{"d_model": 256, "head_dim": 128, "init": "normal", "init_std_down": 0.0, "lr_mult_o": 1.56, "warmup_steps": 200}
Each number is 128 + 32 x the weight over its row's rms, rounded and kept within 0 to 255. Layers, rows and columns count from 0. Numbers have three digits each. The size before them is the row's rms in percent of the matrix's.

# layer 6 MLP down, 256x1024, rms 0.147, rows 0-99, columns 0-63
099:143129141140134183073123124122110073136147093146158144153091127144102115123130130175121158138084132131159175122135126134139177214102139111127099104099139178168216057117155078124123122079099116
098:103110158114148072139089114075160179138152137134094158130146169149147101130124104137122136105066104146135111115196106152128143103155103125149110109150152140154064117122185101128098102115140082
095:161077170100096138125112222117108154186092113096086096117140106123117193147130144163077113099138072150172111113162138105085124181154117164132114116134112128139121194045088160133145194097142071
101:074102104122051152154144148138115173103136162156153160112109107133077140029101198053130134108157175106159064111139100091098132103145059138175176125136099115156148159156156138146193151088132131
100:102106113085140138188121147155164085131142082164154134158100108125095092097051112145087156175130139102156144177107073108187099172092109131138153065180200117110147137138148138171148153209145198
103:170139127139071128101111131091144141111245152124114088110155125200108108088103074161066080095130133152139118166100171146124094144142076118111172105106091183145137082115129076123112153096129110
096:093167153117174142145136177121151151147148150078133096123141134118118133162056098152064093117219132173158080089152121097122069102120149084179166110048079152175122177150094083142057153125143112
099:133108171097218119168169137161163124142154197084157136096167123076126165091098136110101162081099160117156086140162170118125193095169138070167088060089132126140136153098118097156217076109071154
096:145167138132083195070093114152089128158119139130098118150157089075151093101108166133119058152147122165146187107092095163131160089127140092128110104108132104109138140146092134107141166126159121
130:147168091127161149133225126094103109115182111179128134137090155095131082160150209165139166168123180148106118104108109133172080162165156137065184222138179155117165114190096106088094090155127140
098:112124117183132059138109147128075110138084088155150110135139101127130051114129107158183181117047186103142077130188112141127044116107170133136145103190137187117063141104145088106101149154141155
102:102120118132084139128102118132117161105158154135057082076091185149066142158172068099132168083123199107120129155173097157136104179167115117073133061127138137128090137166045173150131122120108139
099:160111143156091116137104163159115142167130082062117141112130156125145143155072126099103077090120107067124108121116113062133136143138102180159130114160182105087161157050123108122167144145132132
105:121126092112157141142086105108129161110149082157140135062131120094192067138122124164117149160146149112137133082051110097096097107109147142117111082132147046172098121143145120139141155075136161
101:111062116120186103064159115165062126118090178134131090123101136103106105139098128113176176153143092108129096109152175081215127184110129124120150092137109109176142105116125153111113163084135113
095:100136124109180113126156134136115079144200139072154105125186126133080172131080113144111113124156194175119102213172181104099172038152141109130131089125091107134154092110127102172116154072182146
096:160176180117175160109133095142173088072095096143196090179162150133131111126165085098116093112072035158126141093060126117105118132038091108115100176069147137114068133202125122157091100130136170
100:117132121149086090083131154069108141106098068130115104104133130143087164128117118101174137119137177137177151180146082126158162124149133117149100146092076102152182154175145144143107157155107116
098:103116144122152096101111171143117090061160187131119145147112078110088103115122134174106149108102154151209129098102116089105154091165085161188110132172084139113125142095137147123130126142153135
099:133122200131135143094083125091078154172149058153139106080133125149127060144149130093111157110147096150117128122140101131105163107114137164123109186154112129094177125150131133083153124093083134
102:087176112114086106121066165141111140097146115107142119154170116108117145072126100149141167136077131136068148129131143185161136069104107134126112101070120126160164131116064101165109132114119131
099:127099150145122107136135100135148125139094166176154147138155148076162117100084100173121165156151139184152146152137110085074138133111163182151094092197136086098134103110158120149142067119148186
100:069144108072194126071113177139081137169090080174137118092127078130060075128152168138179119137163184104107138129105083102174162149110124131134152132127107117100176141079162037058128165068082152
098:159176142151097138086123150097150152134177139096136121147132139202102137152098136072119086141130139153133196115162094142167134151090133093131119161096130185098069090098148104169105146161161145
100:154148167148158158151165179185179150136121105162123106048167091174114121135156106107103145147130146115128173117123121090132123111209155115098110127084127120125094116140111128068090108113082136
106:156137100146114158145138180169165054148177082140118137165074191099132097148170147127115091127137127140087160116115176100134160099200128107142140168154148079071129099156125085087103117146163171
097:104112182107097153177065104138170098115149125109125165078114145109102151069152139138188104160104150104059190119119121123144155091092130098115133124128150111146155143121133124179152146119045100
099:147162121115096146045137078109083142130131150085105107162112164159110138095129069118091151171156145123142169106098157123130146101130138201187121109061137110150141151156170117130053115105141118
100:122132161132062109105139117124126125132072166129117175179069183171157111115065138134089150121141105180123106057138130128086137100172093169124108121190166092178074121172162080111183160072143146
097:075110173151127150114105162128170071177185108164091111103164130103129138164127104117101113133113101169096016115154137137114106110140111191154084179114174107126110124114156088103151092154148160
100:137151192159107129086181096131165113088168196080142099114153134136168083111125092126172114104079136137129108179137145166175110135149156108156115142133128170131115148117133109127136127137139104
103:140123091109146124120121158122067138128110089089069086123161137107155150127201130208145125132091114116094128164110149094140072059103085133140096229117097105127102135172142161159159070100149155
099:145122056125160122116171196130183184136115188112153133154104132089154109104087119140131096098100167116134091052130118165094101177067104119137171150046152120128117151100084115142104149131180185
100:136161094155101096147125128140116156121117144086132083128106102126103141127158130129071120117123150106132205142124096147123069141147084116130147134082122175180098142161108131122119152172138099
096:121142134104135178155078086146121150136185099115097092121085139093113144093153142115086108111090074175090127190159074146160105107057135168144124119095139077130192118124172113081115119120162183
105:199147093138168122113144115141166151125096132120142144157158142127092126119127084112116102115136177165098079122155138073106090083188167166156153129135157103124131196116116085143074069111159144
101:079128108149075060036067135129166135121114129106105109133074064187144153193141138141115132150168143126119109131140154051087129140077119156147100131115120157102061062056118140114103098128112153
095:177132079151199155111076133133106112146156135091179137141122116118098139101130077077166218165140138128115120131169137130122159166105153170117133131109124153106109132190118113130152132083165130
095:136117101117130134129107162136117115195124134117162108188098080201087148125164101192153153070123160129122129108102122114089127139161120157127129122107110129128139106144173126102012164151104128
101:150109135183140111190077099174194129130154084095134094137139179158124125159116086141125130066158127141124101096146131154161135120126103116095155128156105167087078175108087121159135096157060132
099:128140092148114050115101105136085087100182125145091142123097125154154126105138099115154084144139140100138070099127048129161160110162108121162101133079120074147110117139153104093103034112135101
098:123120107120130128121146149112142147140164146142153107133095093093144106126170091175090140129156136083124156109137063110129147067150114103105139184098116100144088152109142120162161148096149148
100:088096100119019177138093147131139116086089085074131108162115150181107181125125091054156188161148152203084121071145119159157145108125161089131105111108079093179154120093201100119118076133110130
099:122117085141164100134104069097139179154103110144149079117088104180129144100180131084159136125124130141056149111163137188169120086183086126166107114172146175095124171106122138188129162145108146
099:109108080113187114151122079142139132095169150131079133077170154129122160092141153172138099128168130131153124121089127063114098170082180130162140035091134113125173105126121121105165139162107177
099:131138150071109093102143162093176162153086158164146134147158138116172153119205165127102078077173091087171140124060160081131151087084133101098068147116150123124149190158134162093168171163095134
098:106124147127081173143145113088161136128111141094139120187157117105085111178140089102138130122131156152171154113130107135129118139093087063145166164191124142129103119140055063118131165133138133
096:093112109132145076113153144187131174117103159151162074123121165164167101121140171125202131142106053130138153110102138145181149159103112115090146153166129210140157107126123086159151097123185133
098:074132063201106108120189166092189126097139144155113167138152092108146184090135112136116147115103110134086176090149128122117142155155132109121127094126084164122126138115144163127100103094158144
102:100098155135081091131116136124081079132119094124167071113149153151142150104146159106162102117196093021101124132149179133134131083137171188119132121114119105091137170139152152160108168166125115
100:121139070137092088109131217109129119168180106067148112127191103147159067149154101164189160142151138120104112096096136135145085054157148081098133162159145142133128188162213120081085157191095128
099:131146120143140113153153106146174058112138117127131134117110096181150195055087103125078091106116094103087129092098107073157157137139138165160183111142114121121104122119109172144159130179112144
121:142144157102129148089137160098092192174141109134150162131126134069151132105181135074181139172103084140142125099119161109128075090131160125111120149150063106092124131059149033161145082139109144
101:179160070166153127134127141100113185189108124176157123141131086081077088134113135130182140121078107091171129124167176128103203134098126137159161165123141070129174096194074117148176142145136183
100:143077078123195077110147130154194071113108109072131107104079117135091097117156112152139122170157132089114128150119174164099152121161168193149110113134154157116089097068173104112118161127144129
099:116105134068122126184090089091141120133157101153181139201164160095112115134081140128095090069134173078137120153088154129139091105191178134131136112123119097069089112162095134102113181151142103
097:141131094070150135111136099129150105133083149118153137131054093134134116089090108125121121093075140070116154137176165126141113142093112120075148142116181149062145106149174160039144143127204139
102:143042127152109110136141197097120186160150105106078172152088168165164117196124164086134134103143161020128139174184138141191011129132181153147111123126114159095150152112147134135173160137137134
099:164186189091086166115153158095122184132164139091115076084177157113173114147173134149090121140140188189142109189117147155159130134149137134147150154128129132113170091098124070124118154172096147
101:113089138151127091070141086135182154141045163129155136098171167098099155150132079135149085139177131112105121116097121115120075129180137164127139120152164111077145163080111078104140145067158127
101:118120165134144124122112128150190129103039144195119116182114159196117134145134103216140142159176092103138054167146089115145129082137137156104128131101140123047124056133173176142106150105168143
101:128125136120172133087135114112090115107154099092131136203090155130121092089046169140150167133166177147092187120203152181126145147171156156127132096078135209155110101176153127159107093117141150
101:198157119137096127095095124088147125111125105110108126155098182208198168108158131156112140082193132142086128133099185105080126131095171165151127142122062072178150123148120159136091107187101145
100:200119037139093117150061145178094125193126155174158136137162103109148133096084156076087111140102170105169158096149127119120135123149070136144103157120102097135127145121143098121119101124182119
102:106113108115148163148103147112137114131131094104142153140051144192129157116161084094126126121095122138131094174158202114094080157138102130104131127199144099146113101115087106122127137107103152
096:081134161102127105080113098170110170124134181075057138174156142138145109105162133123186112138128067137119127126142145128142166114097192136159118118130142132143081100099171148118152118147145062
099:103141100143230137190146050169147136096134177124134191192120147160136127127094119154169126153144147123081131062179159164174071105096103180152142078153122140089147099132155113105162132124092179
098:155047167066168089113146111125085134132128112148182173166106140121104179094150131162121117090204155115169117100161161064126104154091138124118107113062101150133091089146118159137114159126106118
096:114201138176136135084089098123163159128129134153096141085147117100096152185169065129164134082067076121144125128159119100095121104132158156162118093176156147118124127088132126133099175161110132
100:188103107144085122138150121130100140104102137156121067086089122097141125090158128077097133115062123129150082146070138151234133132158122093150149084151082111112126175126060175150114163079156105
104:175103124126123127113163146099077114105122098209107139115106182080115103127078115188151114139142131149094132177135121178155081112114162138158098098133137101169156089100071146167105120105126125
101:123047103116110124144113139145128122106117140115114144083152144165135184158122162131118129167076186143113097159034129155118105118126176167113082101127100111197091145132098133105137122092185086
099:120127152074142151118076152131154130110092127145223134183175087122116109129119091139155122158082081152131106128084083114116172143073078160086116133144164114128117095102151129126149119091134134
096:143137100141124159112160114140140117108082170153167122137127108153119131123109144125114120112150077094118107115072145149125142076128133116087114177124099096104099144152140143152132101101143148
099:129113177096165157130095136200158121156168114082125077119117090074113094115150159120093128130164147134159154126119105119188172121135099126173068199034175164082117133121137142173139127137119119
103:165120173138155126068115122151094131145105127087088073116156071101123128121161128086105161150166130200209130127197145134185133125131084124125183088114163128079165090134170152102170141121140070
102:164133119108107191182110150026150108129146151141090091126133094088156094122130180135100096108130083104122107139160129185100094139125101133091164108141135169109186169077128144140190157131119204
098:142129082164150189086099192125159107095168129158121089112134153146102049176124053111115106130115126141145112122091118115095159181177154136174066085072102126050155173161118110166110160108110147
095:136135140205124125081124119168188143150129091091071168146139113139138106150171133073109076115104159110123105145255202145112139116161118138152083127131128115097111121130143095223106148094131135
099:155096153120151186140156131085116087126158138084184142143185109139103153150119142124141181114099107094115135100085106094225112135152156129159131130076097124112094153153174147182126153107115130
100:141066126108114130112112140111049133140077169145108069076089141149151173049137119142154092119174102164138159193099128087139080111114047175126165095122147162141102125145093134076104142115137109
097:128105116121181128152079105151179115169087087147203139181129125089108112121190123139162136115149138111208077154143211140121104162074137096132145196116120059188141141091102118107134088131149188
098:146149192104147126167090072102134109110136154133111162148147099120199113152057103127168124145175109048114121091116146103171132144144128172137149133139136117113149107146194118151170147169129135
102:113131090162136148099124099105126127166125065128077056171105105147160137123106057115123119183160123167210152200111102086080176140112107098203129152096118153126139158121152143167107083088115103
097:069157147113092159121163070185113105157059093125134124085120146119080097145107108133171126118204125091084155135139166154136136162159092115084085163157102142125116143104123090126106077166156118
101:175125103139113149108144131194100080095181117102196107108093131101137102107187119131100115055127059154150115122095154121123160130097104164098116125129124190096110113128155137162169102219113049
102:138056126142095150150090096126212144120100111173087102181165082195214181068178122132108102136112193151147154055090179171078126135122130119144123155128088153168135154122125116137150151087164161
096:170109155107125100144126116139146090089102134160118090139154147137159083125151129135131140167145145115153122110139143094131112079144108134107108067098073109132116125154058097092105116171172116
096:111111066137139145052148089124142140180155148116217138094063176112078104160125132136136117113142124117147090172119137076117111107112047153108124134120120084115135143122158123142167064127141115
099:103112146108057153100094153107143179136156102177153121128182117183162143152092147120131107142069163132126093072107160129111098068110112126132151116157055178134133141092112116111158134103147138
097:141147090156148107208107174096154121186144105140105145117155055077099138110147145126216107118147095106051174177160185170096106137126166181130107076145104138172152077164111148166105159155142135
098:130180146199137109087105089153161086174070123198173142083091126130101095087162117115052140124171144160091086164107098065142083113178092129128162106136097108112087128141137158046118165137190134
101:137119125150145181177160111153157183159100121148107074124122101139161131111146159123118067119121137126162119111125185188131167123176100099131169093145112121144138108144135117116109114118125123
099:130129170116168147097103137127101081110119158117096162094146111144087162103071059137150104160192074109083140149124144119091130111088091147098110103103135062092145113130134117132136124129149132
102:123131149159116107132118091151108151195119191093132136198157151089133195106063113141148076124092124129146113119158143120097097097113163128149128113105102157142142136087136174131094074151122115
103:080143097196163042123152124121077094074178186129150129143180083137166115071156138106118086127097100132154068105102148119099123108173125135127121185116113163122133064123151136157105112130111110
099:099139160196180193155158114112146120069109108118105115108128091168079141133127098083114184177113112095117129100105150167104106145141152139186148121163147118096120127167125137134112113164141104
102:140132092114143153121154111182096139121120190148141113169130116181104187087124116109158103135142081109108136093113109160159144173153140131146079206104108150090114103122171117144116111116138134
101:078163145157175120112161119134127133147141104145100085122170104151159075116127124103088160101090119124117141148143109144058109113125014135095094145067116156117150199079114101104143101166129096
105:120122111128120080116101111082132156140122101062156110117115193075108156115102124131163079126132151162117133169119035070111111110084084180101140130102131131118108183089143085111119119138117137